config.yaml
num_hidden_layers: 16
hidden_size: 512
num_attention_heads: 8
num_key_value_heads: 8
head_dim: 64
intermediate_size: 1344
vocab_size: 50257
hidden_act: "swiglu"
norm: "rmsnorm"
norm_place: "pre"
norm_eps: 1e-06
positions: "rope"
rope_theta: 10000.0
rope_fraction: 1.0
qk_norm: false
attn_scale: 0.125
bias: "none"
tie_word_embeddings: false
parallel_block: false
init: "uniform"
init_std_qkv: 0.0267
init_std_o: 0.0267
init_std_up: 0.0267
init_std_down: 0.0
optimizer: "adamw"
learning_rate: 0.000661
beta1: 0.9
beta2: 0.98
weight_decay: 0.27
lr_head: 0.0045
max_grad_norm: 0.5
warmup_steps: 361
schedule: "wsd"
decay_fraction: 0.643
decay_shape: "linear"
final_lr_fraction: 0.1
batch_tokens: 65536
max_seq_len: 1024
doc_mask: true
train_tokens: 604500000
max_steps: 9224
dataset: "wikipedia_en"
Each number is 128 + 24 x the weight over its row's rms, rounded and kept within 0 to 255. Layers, rows and columns count from 0. Numbers have three digits each. The size before them is the row's rms in percent of the matrix's.

# up: layer 13 MLP up, 1344x512, rms 0.0382, rows 242-308, columns 384-447
# down: layer 13 MLP down (transposed), 1344x512, rms 0.0345, rows 242-308, columns 384-447
# gate: layer 13 MLP gate, 1344x512, rms 0.0386, rows 243-308, columns 384-447
up242 082:090146113109119126116129161158153165126127090154138147116148122119189094179120131105145139164133122120150098140133141094116139102117140137111108169143138108172109128146153106098044085129125141
down242 080:114137170114144138153120089185147117096133098184142121108118184146099134124133102129139123152136136132117132111127130099131160155129115191124115128117135156154118129131159117115136167096141110
gate243 094:136130125158166145106121084092120126119147085136143140124101133158150175087103150099180103125148139131146111135079099162136115115135118116151108095123153095116131120128195093085157140112113146
up243 094:141153097164149116080109130150106119139122105118141136118121140114085134110118119122085126094135143139129150135093124088169112119133123121131108121135171153154152128165169127107089104125088112
down243 095:109112124098081096106125147127111131147119125096116126129096129124144164172160157130131134120086138145122095120107143130137072142112150139160145111100113117152100133102142118153138111164153129
gate244 102:123134100132110154157116124098097169128168117131127164091123136136120115156149109159142142105133168154150121117093122120106159128131094160141128120141136118115094121137166096121130131155107135
up244 100:111127114147090125103120144114084139118139119099197157130112160123164115143105123144137125134100123111124100144105146167139124125090102127144129111106135140129134146157171112134127124136110132
down244 100:070128159129159163088139087112173151139091135125132166122101131106134105109111158121139096102089135113128109131112165130118111118105152168106143114095116122136144104124125141124138135116165132
gate245 095:099133163142131147126120183168133062119131134136127102110121140159091076155139175130146131138147096140130110108151155135122144126169144133099123133121083138120092139123120139123149129136135148
up245 096:116134113161079132116138099112170083119104096150106145117096108109160148130124165140088100134115127104123130128115084139142138158090135149127123124123137102084133120122109120121116128099105111
down245 099:114119131144153137138141139168106125140127121144109114140124115153092159134128107101137146162086120180126112101113124091142120178110123153139145145142144090085100116124093098133116135128152107
gate246 115:186126141117131156121139143160105094123141164114110140124111124135099114126124133105100106120157156092144125113131140122129129180162105120103124116129126168081128101154143159134164162127096182
up246 109:161088174121115111136123132150146094132159145154147150134154115144108093125135118150111126114123096181135157130133125070110086101141082119173155139152128168114101146159092135113143133140108118
down246 108:152112131115128132199102178143133085176083137144107138120183129098136131092089117128149159123127125135139160149138168156143154126092113130170092153131087139142120177106134143127114117122121119
gate247 078:115090161135124125099150111113172108113177126150111136101127140125159163159093108151194139117138084154120123140124109128082111135137115131121115147111162092129143133145103144121108132133135157
up247 086:144151124143112150132145109094177107123137126109091130114198123113128191131134123117135125162149151142150119204145106115107126144158118117099125175104147076109152134094111125139087139132091128
down247 077:140147145124122137121080080157105108095137113178140148153072152109124127141127100106108128127123159135092118099140173098140105135099155148141142144171131145128113133108148123135141164095139145
gate248 114:128161083101146170122118102133129126153120154134153131134104123136121137171134160131132121076125124169088107102109166118118143125150116170138139082087107143096139140169107161139148117144121131
up248 114:142133122136115122128133142105143112141104115129129139138114127108093143129125173121132122111112148127142119118133111126125120150120114139162143153117118123147066094116101121130156109167126120
down248 112:076166147104144170147171104139105060144118087097083117085140100152145111156143157128142102122124111167114106163126151085117086125111119135119122132149132094143087106128124107090130103130121118
gate249 104:135117106135158139176148103148149133099147084139113116111151087092130091158154137098157148119102140087132146125151127107155117174126133171141131138163119123132151131114109156138152136163104150
up249 104:150172122061120147138109105163152115135102161119105142091115105127113122086130133120119158142132147123104165125108143103143149127100139129117129129121153094099119134148157098141133102133155141
down249 102:154131114122162113183122114103143119137197124097163150132146139096130120136149121138132126079138066111152114126168156124116096140122055107085108145145190119128184118121107137125135171116075122
gate250 100:162099178114119162125128104101157126107107095144139131089108066151091125130123125112123167128108119155150131172116108121159163086137139155124094117121156086126086175130108137104189156142132139
up250 102:156109162140120112133131115137163136138109089109144095098134145103120096102098139079131113110131130104174111107120149083115159102135152159149127154101155132130082134125087146179118140126138130
down250 101:123074108147124102138159136117124115129121099109186118133110137157111137131110119166103121139102131165129112129146148113139115135130158150167160132097118076148139132127082144129150117125129119
gate251 102:118079079168141118142125118112097132112123115139159153134145121131086144079087136119160090144093126115167097112095149129135137155115122135135142111147142136129112109134137122162149110102137139
up251 102:149148126138155129093117140082114126156130154142110141081114124128117124128138106125123133166108156140116168103143135107134131145139131142117143179129130136158146121129087089149137153124157142
down251 102:096168107099183120144121148108112132143122104131094173119112153144125171153098129120142184128167077066168135179135102125113109130137105153180150099126114078108114165153105140101115088084114110
gate252 108:131127142139102137150170151108213105140155081141151124116126119138124105130149174109130114129088105100107119133124131139103143094132102197103174140140136158158125134194108169112140134094153108
up252 104:127102141154111184158151114114133145115093180146196182097108142118138145153147133129133077131114097132128124145099156121117157115131089099087150069123105134113118164136143145072134093114142125
down252 104:119084203118074092138115132076156137107165098151181129127129142109096092076124170174146075144125098127131136125119147129127141170119164122098122119141109111113089134133118148120112135115117135
gate253 107:136142092127128157113079138140096137150105182133125183120133107162066122114176102097105157115167108118168150143105114122119120162154157095118120128139091146111141161147125111107154141161115170
up253 107:106162111117161129153137130150153125088128143125106124140117142134114119141150150110147128136117114129093129107150132118131117111123100125141160069174128202145122170141146083146106148138101164
down253 107:175080105083133178147113129133136153125107150121116144133127145156158133166115150167145135168091125112138149135115100117131105150070110130135099105177137179109132111081147118161078133191053117
gate254 104:123118072164114159083156149175071141079123164117083069136116152115115121137115124071132144114088160144119088090128128146114150163125140109148104147100108153147114112109137119138125137144095133
up254 104:067130105147076140154152134141103145102133127085149094144125112129119102139117123106160124109099116139117108147102138126105144125107122100143100097116076112108118120116105108128109100127108120
down254 103:097157119104118113122130133130126175163106118141133148115140132156151099159145114185123137150152104099163101107120152153106113133121077133107086151166126150146138111187169149140163111134078114
gate255 096:141118097129134165103126121141176110168120134155114128133119122121145119147158150126052134141146165093155167155140159139130130139138174117121148145151126126183135098088096140109117114119112147
up255 095:110144057110117137138121094165148170147123088093129172094096105121138179122145108133176120130086111125145125140103177119166140149141125145118151124144170121152101138144138103142094123158123128
down255 098:129108109145149131179129131133132080111083141152136045122125078125098131162108128139114116141124163118134123145139114135127117103169127116114117112114099115118124103118129108150161121138157127
gate256 094:098146135117126116143149126128102140134121110149145120165149123099107128151098155133139126104147155126131104143153153137152127108164141111141106159113174132101118115120142097146130130135128110
up256 095:122130122149104131093161154111134129171116111127167117145163125132147154105144123117104111142116146196152139123104171127096089087059137121135113160118123105192130113131156176145133156136129104
down256 097:111157117101160102113153133118153100154148138078137103148134141066137107128158136129107158120135092111129121169098110163145140114162119129151157086085176118127145103141108101129123150160134111
gate257 101:160100116108101146112143135079112100107136118135119164144108124138104137119162125133144117114145136120125157140151106131109162128117129148148141116113126159113117097133123113157129164149052119
up257 097:157160124146125156161111149145139127122120134140136100095125160183112109108147081084102095130123153151090105128143147126159103125121120055120147117122142108130150165153143149158152112111140159
down257 098:105121106151124161138128117135097149137107108106170129132146124113147135125161142146126126159135070138152127087147155141100152167129101096131135140161128150108161156132123128114121132182069159
gate258 111:137131134122129125103168159143092146132119146147079076140097131173134144153151169156143147144119155092126117135129104137130096119128153110156076164109131135173133112127141175139095143128101138
up258 109:137133091117091131099100121128147127121080102110125167132121127074130161188134143116122143145076144167063102142141136131103101153179147105082173140146164129117129131127117137148126106107144116
down258 107:147113136153150097098083143137102194084080146164143118126106142090154094088137108093134136114152141172128133118137129122129146096128153121138111150122121117098142111092160105169134124180121115
gate259 106:137120132101131133089158095096144138079127071138117088143107148127178117150110136162161112137123143121160154128122150169074152156143099114114138110129135134163119104139146136142110172135106109
up259 102:176131140151130148098089166147113108109107089134092122124076134107146143123122135127136085115128107115084170111127154116141088177098130094123129107126114138141156128152093146114118153122088109
down259 103:151140130160161129133183152084116143105140078106116157122137132150101117151131105159130116144104126146128130133115066136164141190146125097117173151116117136135127082137132134096147107129092136
gate260 110:111096148158080155083146159107165112086107145125162095137130120163101162148182150132164111097148151146118120173140115154110148171155114154141186129101138099110123128119103113130097149162122123
up260 107:136141125106109129094139121134071149112152144132163127094109169146133122115122137108084123131111101120147115153111108141129166114137114141119151141120090099122153138096138112162146110104114118
down260 107:176116097140152136130133071132154115118132164120143136113147173098100145145161101100108138163136084103119137133136129130146107129131120157106117178149114100163101134125101124132085088147195164
gate261 095:129126109172127133118118136104089187129086116091179130125072149118161190093121100138121132102145199129127100121095140115097148139088094137089120125094157139180131057150151105098118127114105088
up261 095:110146122117166162108102138142185136106145093067124120109126109113153127094106153153119112126133116104108100118111116103121116169109154122124142092148157132138119143079164126145094099151163118
down261 096:136165167125118124112109076112153099125140129117160135122144153118134128127157152101109130126152130081147150122153133099079108125158089140099157088161140175148162145143128133141169117095123104
gate262 109:106121130115098133087129157153130125050125152154145153096088123104135125184080145163106169142159087136105118163146117118144159150148149134114119154129077096109124114107167096156153167182118138
up262 109:138150139126106170111141143141125122132102076124110149104128114138131129137097145098128098136161125154092135125137153164203126117090159138133153127107082085149103118166155104178120141133111118
down262 110:145141099119128125126128051165132123158131103147128133138163146164111112140129158096149115143161171117089142095103092142112092131148111150115128124147158108144140067114124142132119092121128145
gate263 104:084178155097092144147138127161118107116092084138088154116117140105163110150164149091140117105131137139109112138105119106143146093157134132167104153092133145148142163099145107120156148150125111
up263 104:117140147130151149122135095098151132113108095114109125140123142133151149141153131118122127118149157173131169149133123097109157123154115096107121137048170102138130075133126122108140080126151106
down263 103:146180131091090142126152127178119117170173174157140145143140142064172133175122147141136168089151138109129117140151131137186111138115146119096074136152137095132119161146164153136139124134148166
gate264 103:136143093145148146119154176184148092137175117145181117142117161157100107105154123121116103139096133129101125129109113100142116128121160130129135121121143110117105155140112114158148163166123163
up264 100:125125173171144166131102113099135117150097074114095146099114139073101142153161124098164122104168091118130145075099129157102155115101128148129140158137148116122144109137122104140112091094140136
down264 100:121135134148122144149111091098159064089121139095117132116113140121105142088151097103135097131146140131133141067124112154130160145115101092138142112146151123148134076132120151129112140122117108
gate265 118:136108130136142179148127140123114129130123143124137054109117118157137121118074139072113159122144116112104106118132111158099148161129166179157145131116137135140111168105110087136130130143103113
up265 105:155162137133110088113154121154124114162134144110127112103125145097142128136189130189118139102122119125094166092107112133145101123150086131103135140135129131108103122162149130138128162116137127
down265 108:137148127105120191173153130136123143149153139154151112150116127136138124127090160065131179124168128147055126168136097158109152133104171139155123085132124092140122154131113148130112117149137136
gate266 093:100101155160119091152121169157128092095158137088140123163119088129102108108178138205110088137131127141146142120138116169152137101102106136166116145141142137138125154120147134140152095150127105
up266 095:167114131102172135092131131143127130118130120152119105131121143129112157151134122115116138104139078112168128121160110144180127126130123171104082108110107134129127099152125112085108140135168115
down266 095:142116098135139124130135093114141139116151160140120131124151131143117149139106158128124151144110127142125129138145133131116114107150124104155061150113119091113131158089115123175144135118131103
gate267 104:172166118129118158150150142082114112129101107102140159100164138133117133157143141120136097122151131095097096142073185114161108126156144158152093116138127112096149115127125099112141134151174092
up267 103:131136120100108118124137154183155117132134138098107150111159099130138141148112088151162128101137150136127071128105086149122155112125124161115111163119135066094154143174156109088151136141139078
down267 103:141103164144139151139128041135121115080138126163099080145097112145086112111113157125114127115173114136112088112128143132117135160122134117132171118117143136152133149128155176172109136111147159
gate268 101:094090119133131184099093156119124142128129121130134096135123127135140144111129122157086107113107133124094156156110162142109125164091075108089133128141128130152149161184151124161145119133133129
up268 100:147134149095138111109106131167157121184163171106123159122145120089111092094143085132131135098139095134154074104113076125106141122137171147161160077155121141085138145125113105117124113110101098
down268 102:123164129127128173077078112180144108113178165167113129156123165142107110134111129100105124117133169193134148110105087132093143146115148120150157108144168116138098175102134142112113095142113134
gate269 106:087106155117110145178138145116150074126080104116109139184164103125110122142155122110123116119161082152128104132138137104122141142117111133126118088164106146143175153122138144175152117128123141
up269 104:136160111114136125136102161094136116168179120126168149109156131114117111134127129145161133113122140132154134108094141117136139149124141161118136158112109138141118113127169118089149101108132113
down269 105:107137109110140135131163160118110097154172126123128149083147143105156139165129117175150128102139164139130136118098140122142128163120124132128175130103163136151167086084164156153094109118172142
gate270 080:086102117132120119140119099109126122128133119121159116120128124128135171124165147080150126125167147137168109144117140105117147169115098166136110162114141159113115133086098186093151191129120104
up270 096:168124173164122149148110162186104142103113128129100173144104150153130148150152135155164162112121098132090114095135118144105155082164128121122135092113109101109117128150190075122138130095102133
down270 095:156150121113107181140120165146113119116108106185102137124119141151165144158115110176156154174174121159106114131090115132161119153139137149129123132129152125099142150112122096080122137114114095
gate271 090:150114121123147137099143150131099139146101138137096118155146161136141200095172139142125105108148099100168107136131123127135146176131114150153145107132102098148134135131140115132076174088112158
up271 095:121133133116100115085128121114135102143129128127121129093116114152109167089101119108140138115121160122131136138114117133127132092092132164163090171161102117225094113153156110110130171112113122
down271 098:177153111100131101161131086092118113129141155097135109139138125113146131105119145150122064130116132128152150106148157129111134129121146116135148154135138138136133135191133104138109102134163113
gate272 113:106125108131116138108167138109109087142103108139094129109101144158167115087091146148098123139164154181100112159127150110127132144152130086063130125094129135125119155078165122123150145134150132
up272 108:117149080105091113136101135135070144114108146121128088091110135098140095118132127120108133122111142119118117144136157089162116127145132116132082101153146143112145122161131107127165162138121136
down272 110:147102098139130128137139165059105128150113152121166168146159093120101151162124123105141149075151145124138135169133115140120151100121077168135144118141144174138117081162127115124150116092125156
gate273 088:170156131138167094100113144134115151116120150146065139119142080091151114131121134149109116141177110100159112084126161140178122132102111125117146124142104150170096126120104153106113108147155164
up273 097:139094142115111122120145125155113146101115131163106096141130136113114172106119130067175087203173105097132131121166143129113087130087130146132096121090129120150133119153123125142140135170163112
down273 096:142147129096156130145153078116121157189101132115126142142129086122153106120078134131096097097100150119162148122127161119149147124143108107140120126147115168128122103109123101159113107139127139
gate274 099:101093141105080109108072136128142062147106153137146112122133141124149124124183148055101098165152133151181135178121147149128185129110133149130131159135143147127174118133120113150171158116116145
up274 100:141147138135114171121139135139107144144139110130117076110148147119153137111105093144176178126128135116143108070096128136083115101129102129119138105123161120128104076162098135123122126121119109
down274 099:143103127125106083122088125122118128142139109127144102138092133119080159131122135130097102133134145105141124158129150142121191098137081109110130151119116111118095150093094117149108155132101124
gate275 085:126084091151164138153165096118135104129129134112134106133095097146112135148123108129134122097105154125086089139098128126155106163145127142120086175110102115130092132102142119089108148155093095
up275 095:107108130142140137127151111087123150118146090104178110129106087113105128125134118117120139105125129105129134160097126105102129135089120147120134131119146143111122136132102121115085150143104154
down275 094:082128141081136071154102070111147145144133142097155159116161108125127110111101153131120104105092116092163129133100095126110124146079167118115124149160133165128148165140122171139135134144203159
gate276 105:060125130085161112127146150125136101112141127137158108133053153165150159128187116082120176114089138108156156122126126115164188140134117129064118132098117108141124119108136130142113132142106117
up276 106:128165113143101125131088105119148111137153144065150128165131125110143120124105120138136125077107145140171106143132118149104128109066160116113167128161107124144116186110140127129113140149093184
down276 107:137115106084128094104135167107114165102146138154134144125141115120122119133120077106120193171151098115138158103179111106134159120142103064119128103110154143144123128103154117128118109128110147
gate277 100:094101139131130109131128126149090158124136150121109148174116117123117118139109093090085137136156070166132132145102130142103155172087070100119155119137178157159078093108138152156147078110115133
up277 101:085103103113126084115163133112120134153161144125167130159148137084177143133155114138103159107085082109138127141149131109114160153150115132093095137116065147122116136128102115114148140161163121
down277 101:132158090126111093126137175125087121124105101129184093087124129131116105162141157117109110144153128148108146109129131129137122180163170127119125111136168119141145119135112142116133141150162143
gate278 102:106095137106061143128150139137106102154128108178125136112128122174103117171158130157122103148159104131115142116117149135116140130137108183104137181137128081067140084150139114120132204137152141
up278 094:082139099129144142137120128101157131141133119133165135128113142128120107110133116104164109091106112161134130129125093128138154149118172097137161103138124105159107160146096161131176081149115126
down278 098:149083144134133116166109079126137132122135138165154105146139094141097141108096157123094141165160094075104156113114093129094114161128090151125123125139151083106124127110074148160109135127099111
gate279 107:103091090112160135114142134150121157111118153119119096127093152147092097105088139127138191127173134138130133151176114146097146082124100136122156128098151122129134106117125172130147095142103165
up279 104:091155162127087117158113113152123108158133153149083133167145157157076153084107147146117138118136166155123150099148129126132125109134099135138140105115153139129136122175164124150156134141114159
down279 103:113100095140156110108129085139153123188104144133098111138114132149090147093130108113143138124076137133135148145119131105112144085152105122110101124117177118104119095108156163134134138158116113
gate280 092:119123089092084141178116114112139120099160134132129112107141112149131146113105126115131116154159145158108104182120131091119129163097078102148092136092104116174106170080130107144109133102108132
up280 095:098114108117076111138107135116133107156083162143144142100146072156142152120110111124135093123166101140131165119129169151155132126113126132107127138170140133099170108118091138091152155101120137
down280 096:094130151136136111176137125114158147154163133108140178153133118115064104120124114113132107154120091102145156116109107122140137136134133120116172091135122135160150158157113114140139132150132190
gate281 104:100116107132126126164119103116124120090148109141132157130119141124156168120127154150128182117172124122132129127139143160096140155146114084130128152149154146139110130126150113065143181188120142
up281 103:173086139138146100111158136104141110083146106133116145115107090091107124088103100158107130119158113153137136102125094103138114152122160120172157136131141134110123148106159193102132151157123157
down281 101:119130071137170150143189142119139147102141141144132123174115113122110142150158117152153119096119156219120142076120126164136115120141104098151129114140173135130095140141136127159147139124134109
gate282 104:146102102131165132100102114088133124134070101133144125131102132108090141120095138088136149111109119149117109133131147139094153184125154136153135124119105125124084131108116158185108166144121111
up282 105:107143166118150156160152124117122148097197147102148119104107119095160100148120092130157106097136159132125121133151124106100124134129128129102110141138097108128139160144112128149154120165130096
down282 099:152135134143123134119144094079129116144142109125171147130142121116107143160124085127143130110137108096144111109093134106126124173114091117096153129099163171129139124141138150127141119100136062
gate283 098:082087089140121141165160119171150119187139167097151120145166120152067137135102122143111139128139149120146154161099138134130113123155092089101090162114152145137132140099062105149087131126137151
up283 096:069105092129149148163142157182104136134133152112125129139099119169126149160111151133146131120116143153168109164140123136108164105107131184122104128091122150123115101111137128137132107122087131
down283 099:137123144128057121128129215098116091131114135144103172138103127151160088112126121132126140141135185139103109130123133087173094130120139116097123139111123121085108167126154120153091157108142099
gate284 102:055119151119128122124137135161139150153179100147110159148127149115126115107146133120119148137096118114102128099148126130155133146093120094099140132151128095101133115144074151108130088117150101
up284 100:103129112133075128159177144144135152133190112068134112143121137183110130170111113119137122129133129142127179142153120133148086153105163108084129168145088086121168098139106133108131128149114109
down284 101:173118133132126142110157128118117145109101135110120141115161141119130139116115138155107148139149114134129115147143102127117167112141123158200143101097120132139110131122124156124157092081097132
gate285 098:117105116137133142163127094113164135161130122120160125151098129165125167069139106129111150149126141134121108132120143136166130165141107120130176073085152100100143108139105150138127088122147132
up285 098:134184144152149098100170139158135088097142103117117128105154121161140108144106163150146101087084110115151153109164143102161080121156129131146110158142108137128098149083096118126129136137149128
down285 097:113178135113118149134113144168098163083161105134141113136126103149124143105089106213116153102128134122142155149099133111120121093096166142167105167163112111106128121105093151150105154131088118
gate286 101:123132160132128142111139165097116130136106094136103084150147151126104160098111111106157145137159134193077120109133118146137141111131153123124123146105127116064106131133141119092146086135091156
up286 101:128148137139115101106111119142120171127127126161143129168118138108128127134118108157111131157135111131107135112149125138139135155115152155093140113126140141125162158142165142143137083118140146
down286 101:170131134135125131143156132086092062112124137148173148129170109116159074108160153150142099099145091136109146132138097125080125098116127091117113147136125132142133112113115117105125170166115085
gate287 109:096089133162128125155152167155123110096148138126120135115104117126079125131140144146091119110105126154098110121154086150140139160134122135117151129125154099114151146103125148150127132118105130
up287 105:146141139109164135146147156168114110104181128122133138157096156121150114103151184089143172117131109091134089145156128144166097074099151109156110140109150123109134109145137138096122122095077100
down287 105:134114112119138113097079145139092106138172088147138147120102171152163119103117131104137135138143089152129155125140085129141122110100119126108084118121097120097111083166126149074115150108090151
gate288 095:131146151083147116114171158092111100175118094142087111161101138160158145165127117095110139155155137126147082101145114130112142180117144146126130133097160133148091130113145129135125141098128136
up288 099:120153101106130160150156117107104115160093105104121147130144116123138115148072095137136167089146147095129085088136142119148133127138107132149094129109095096136140119156117090149118115162134112
down288 101:100147115143130117129154143111176107123125155097113142105126142150158100136098138108151160083133120105162118127122134111142078179101122096095142142147130120127124079156124185113183170140105081
gate289 106:081125151105146139155140121117150070116149110178120151093132124141128168112159136108134116118135131132093119129098111133118124109126082136101097133149096138101154138113153116112167154155104169
up289 101:132151156077109121166125099143159112115116126102147166124120124110157111135146110141178157137156104102108079151126154145143117104081081105112110132119164123174167138111124148142103103115123128
down289 104:142115091114139148154117066102115135151138117096122148125130129120145132115131075136123089143136104091151106139154153124102108158111135151139097140131136128145119180160125156138151137137113097
gate290 097:143114144120161105111122119116187091144114102134131105123154134101112155085098139102092131157148181137126092136116128191120096104126124154111138101069141148135099123140139151117152113144138146
up290 094:114131132087105124126107146130123113118101099120146084127128126076150117127113129138129139120104129140151123125121139109112134125127100118144185134097165143121098150125124125142148114145126064
down290 095:140145138114128119163162173098101106166105114068182086115120140157101127118094115148094091140173155114107106130163110174129121130193130150141102119099141111099191116138102106141141132160092118
gate291 107:126101163155120182100146152123139136111167125131127133127113142162118157152131165097124063129120142145135115147127119141147105146097161146158147134129187142171100101118151107114188107126118083
up291 106:110097153144165133113157107094153115107118158149104120121161088113164131099085178145151071158122120105123151105071075189110102129120121141134157173128115162119118134103127094098155086140138135
down291 104:109123128092113145125180152091156118106164121129152123126146129121115126106131148137086107160140125084102117190147124159140132149142110133126149188124100169094087108110088129109162103138135104
gate292 109:150174102158094162167101127098123100114154123138092111120121078170125101148124111116115140099148156128141100092115106157070136178094096096171125090163147141123159132169176106175106135109139170
up292 108:173121131105139142156136134128165168154145130135104105142146105121114137131093119093142129103146119168114085169096141120112126147099155115093094158129075145103094114134110115128130150138141103
down292 108:166129161130183141122110100122119144146136150128113085144102169113144164125105138140112100147125146142136140182117092114116090134160103153052103103130158136138087156135114125121129094133119127
gate293 103:138154131120110154137136148143153093153142104138141121110136159134156136172148184138143085121126110127097129137088172125166122128132098154109130125139127127115148102128137149121155144133140135
up293 102:123128124133153092148120118125158122134117142134129116175099149166127128113100129116075149163103114125108108128160144099135143164140126131108132083153128135088088098141065142120120153168112195
down293 104:115118160119158105091148072142143128121139124103123101104129127143143127120102105127167127099118120104102164094131135123089164122121123106148151141124095106124115118108103108160137126131153119
gate294 108:093079135142119152109135128139167158126110121116112104109111095126051129126135103138101133089116150112111162083124161111156117124124080141140106122071126146140096135155201153147144147151113122
up294 104:148127154148125115182129142108108146150194126085122096120177155150133139099119123124143129123099129155145140139206135113188095173113135129131150092150120097110135110145119114101134127117168149
down294 106:149149166178159102160149209128136115125112108134132135133137149145147192126177142111147137124123132151152139112162081151117115110145168171127118143177144128121115124131110094122133122125136142
gate295 090:156142170176145140128132121132095120128100133161094154139116130167098129158149115150138157122100112144083115115095127158116127137161114170147155112130179110078133138155156091103152121116136141
up295 091:126115107100081143140115160140139155139174110134122105108132134129131185105151130087113132109166141078151127122137136125152134146119122135109101162137127095143104111106104171094137168148108152
down295 092:139160105153146175136130156166121137128123135144095119145121130134140166144168101136197141097147115153123119093097103087134178093132131156154137139130147113102132096145131102136101125092082118
gate296 098:114099129151102112110131157153085148121137126106154151132161110166154141159084182132105158100160137188100099154124107144149103138139127153142125131086104164099118149106118142130143108148103161
up296 098:124126115161109145150124141109116124142123069117171116169118157110091136169137141147130142128097166043164108076150143110095112143150181108138178138137133123125108100150148151174151123175130152
down296 099:159126144140115152150102141139134149142117135087139171140147082125131138129137089133159128156103126171123121152135097121110125141119128146125114107119139131085116129103176126126111099078145129
gate297 081:089156125146108145123138168150116150119146151105121121097138127122122132162186133148093109120119098135110122101139123150117135170091122101127124115115126122091122130149111148125114096145109098
up297 082:101129143108147123141087101132089137130137124104110116147193100110115071129095102104129134105107162139130147137138077109136147123092132105171147111111171138124107127161099165146109118136117096
down297 081:172104128136135154137134131134169153107127077176105149112136158106157134118105122136107137130137124089101153130159129104101132100145112161129131142144128118123124126105144151137155132130142137
gate298 107:128151117117134122151090135106151149154157179172130110135097136159098119106145143121103155133139133116122084136095111120149115086124108109091121108127151163141104080153169139105139128088089112
up298 105:117126118177192137140134090115124132141164142091164141098087126097086073095112088111141123136148145117158102116128160155104106152146156121148130115150159161142155132140146165133093140132141075
down298 106:170120155092140141152092135151132099150147167134103143122118167148084139105090097105086147120107157154144146124104132111108103112108129128129098158152089125124128134154163109141175113143091110
gate299 080:101092093114129083136098117143142141145112137134107133097133137117166124131122111140154126120098189102143122150120111136094113141127095121156139189125130095129087121134106151069139134119107147
up299 088:137120113185136115156167150101133115132113110168121129133110112143134111112117099128167119148107141128144095155108082117108157132135167100106153138151123081111115100127115115130118148118115113
down299 080:131128095160157160125110107123114088099129110156138160143083137118101098101128124120142128119155164108115124076107109088079135079113123155093127093172117128150159137126129156148159143161110138
gate300 096:150139128105101120104122136159092118120100102109110135089108120162095157114170127106154139125136153136105120129099128156126139155181090148112113098107163129129157146151124121127091090113128079
up300 097:108131113120152100135166125144116104112165140163156138107128138158169123162113160151143109112118098150126175131111121117116111110150121109101132105132079129134115116097152103123161127094154104
down300 099:125132180137078161148132109150124129122133136095108143142128125158137130092145146127097144112107107133161112132100105122162112143134131149062107150131129100171141141119102147095140168149175126
gate301 106:125152140114121185126124151106138117126118142116112129147134164153133145161126153107117105144113169123129132133086104137112133136136093176063128158094121126113162145105124140162121142145153129
up301 105:119134158098132185113132119102128139110144130125122110101133121161144136143106110118156134126173100108135175105064158119132044118143106161150176152134116116096135146127125149158135117153079128
down301 104:131132144156121158131175091147113167109168114151126128167119158130138122167126094116106123145134094112170131133110106131133190147134137146157156170145159146110127094149145147114118128139112123
gate302 094:138125112176141153096164148126128116151123121135110139085114115129086125138137188140119159155109117095111123142133141148147177127173159116172112126116134139160159128149143149152134120082070081
up302 089:127157120142111102150117096173109151116125128152125120150152124121128110136112115145078126134096168119097140187139166143139136096150146147125115158122159101148183134112130132172145130110101139
down302 092:131142135130136165112090138144131138132152117176146119149113148126095150076140100136132074191062091125107154141148127163138115123158118136125133163106143114152117128138149115101106154118101179
gate303 113:112125181119136118144125117101137100122136154156122102098088160146110143123136154111122161142163115124095151137112138114146140135076114159113138158091118171151103126094181161141160128106113136
up303 106:128137155124176111130130115123123162181089132172153115122130116158156114155120159109113187105187116195122127147124137148105144123144088129167087153133169142097154144178160130129150154132127162
down303 107:117104152090174093108165102144121179137130180155151154118156120173135154193112145095117133116132104142129139156094134147105109125160106059127147126138154128120046068141115139151145119065125097
gate304 105:128101099169108114098078150135146076120172140135137132134131139131117099162181097156116090138152112169089164123113136142128145090097125156122148128106099132112165160153130117097146105101121110
up304 101:155104154108152147101142136168196146151141164138076115105125084155116096132163098138135123134122124132126155099123145119141109132106090158098151127117128119100143096151147141156094136107159068
down304 100:126127179142120146159124137139155083078138099129159192114081125096126104142095117136130114091111058136129119109198124129133137117102121113091132112122132161104180141151116152139115107121152124
gate305 098:152108138140152110116117129115145119134186111148125081144115138160098119137108140129162158114133122114122149120126125117118145128159161088124165162112206122110096149119075096136098117095132138
up305 100:142106154122145133144166145135133123118113130101083161120114124130109145139117128120107145153163115113123159144112165151132128125118166158122083135090108125162095155169095132102097131104106162
down305 102:132124136133138139116151141114102118140069139157168131160136159134151083163147138112128103115159146117149099167083117126158126152131099139137141124140113094146117160153138111104140133101130055
gate306 109:137149117183132109110129110160125114165159146117112139106076138114129094154158103143122145075121094165143100105116082130114155152150091113102133118118155160148171120132127111138177099150124147
up306 107:115152110126150119190107111139114124157102117148178164134131117134114123103127142145111156105141097122108085095161114161092121120131114144147134111126118168120088133168118100109134146134143124
down306 110:161147121127117153122112101143132153116166111129147100142143149141135131111135116087126149148157131138098148120136140139124111105145152106137146149118090141130125145127183105133112102081129100
gate307 090:161148126174094169169180132112085140122126110104160124139139108112111103127166147124100129139160178138108179123077145118173124141179152125120124147134154163143098112119160125141147115169120127
up307 090:149141101150168111160183127125164102114088136136119124108137120147090175117113137137166129150088131154153143134129121141162134117129115109157197180141149134125115107124126122101173161140115088
down307 090:125096099092058129165139149136135137096118144122135132124102113133112118158123084147136149146110120168126165132127113170171134120096170114093080151133128108153167172127143076148128121105133136
gate308 100:168102109148116141118171131148109099163132145131115166133142118104138152144121104102121087111097157112098079121087096146169122154089134178077185150141145130126094156150124108143136135134153126
up308 100:122140156121131134131119105123104084156105133103106127160147093068150133131097107110122113086154130112109117133129086162131083217136107083100135138169211133111102180166134132130146096128136123
down308 100:119128164122061120090136130098161152147142119115081123136156143080138138115148131149106082113171195202090134108134089146149130154110106100101135146119128154151120150152168118170133119140120156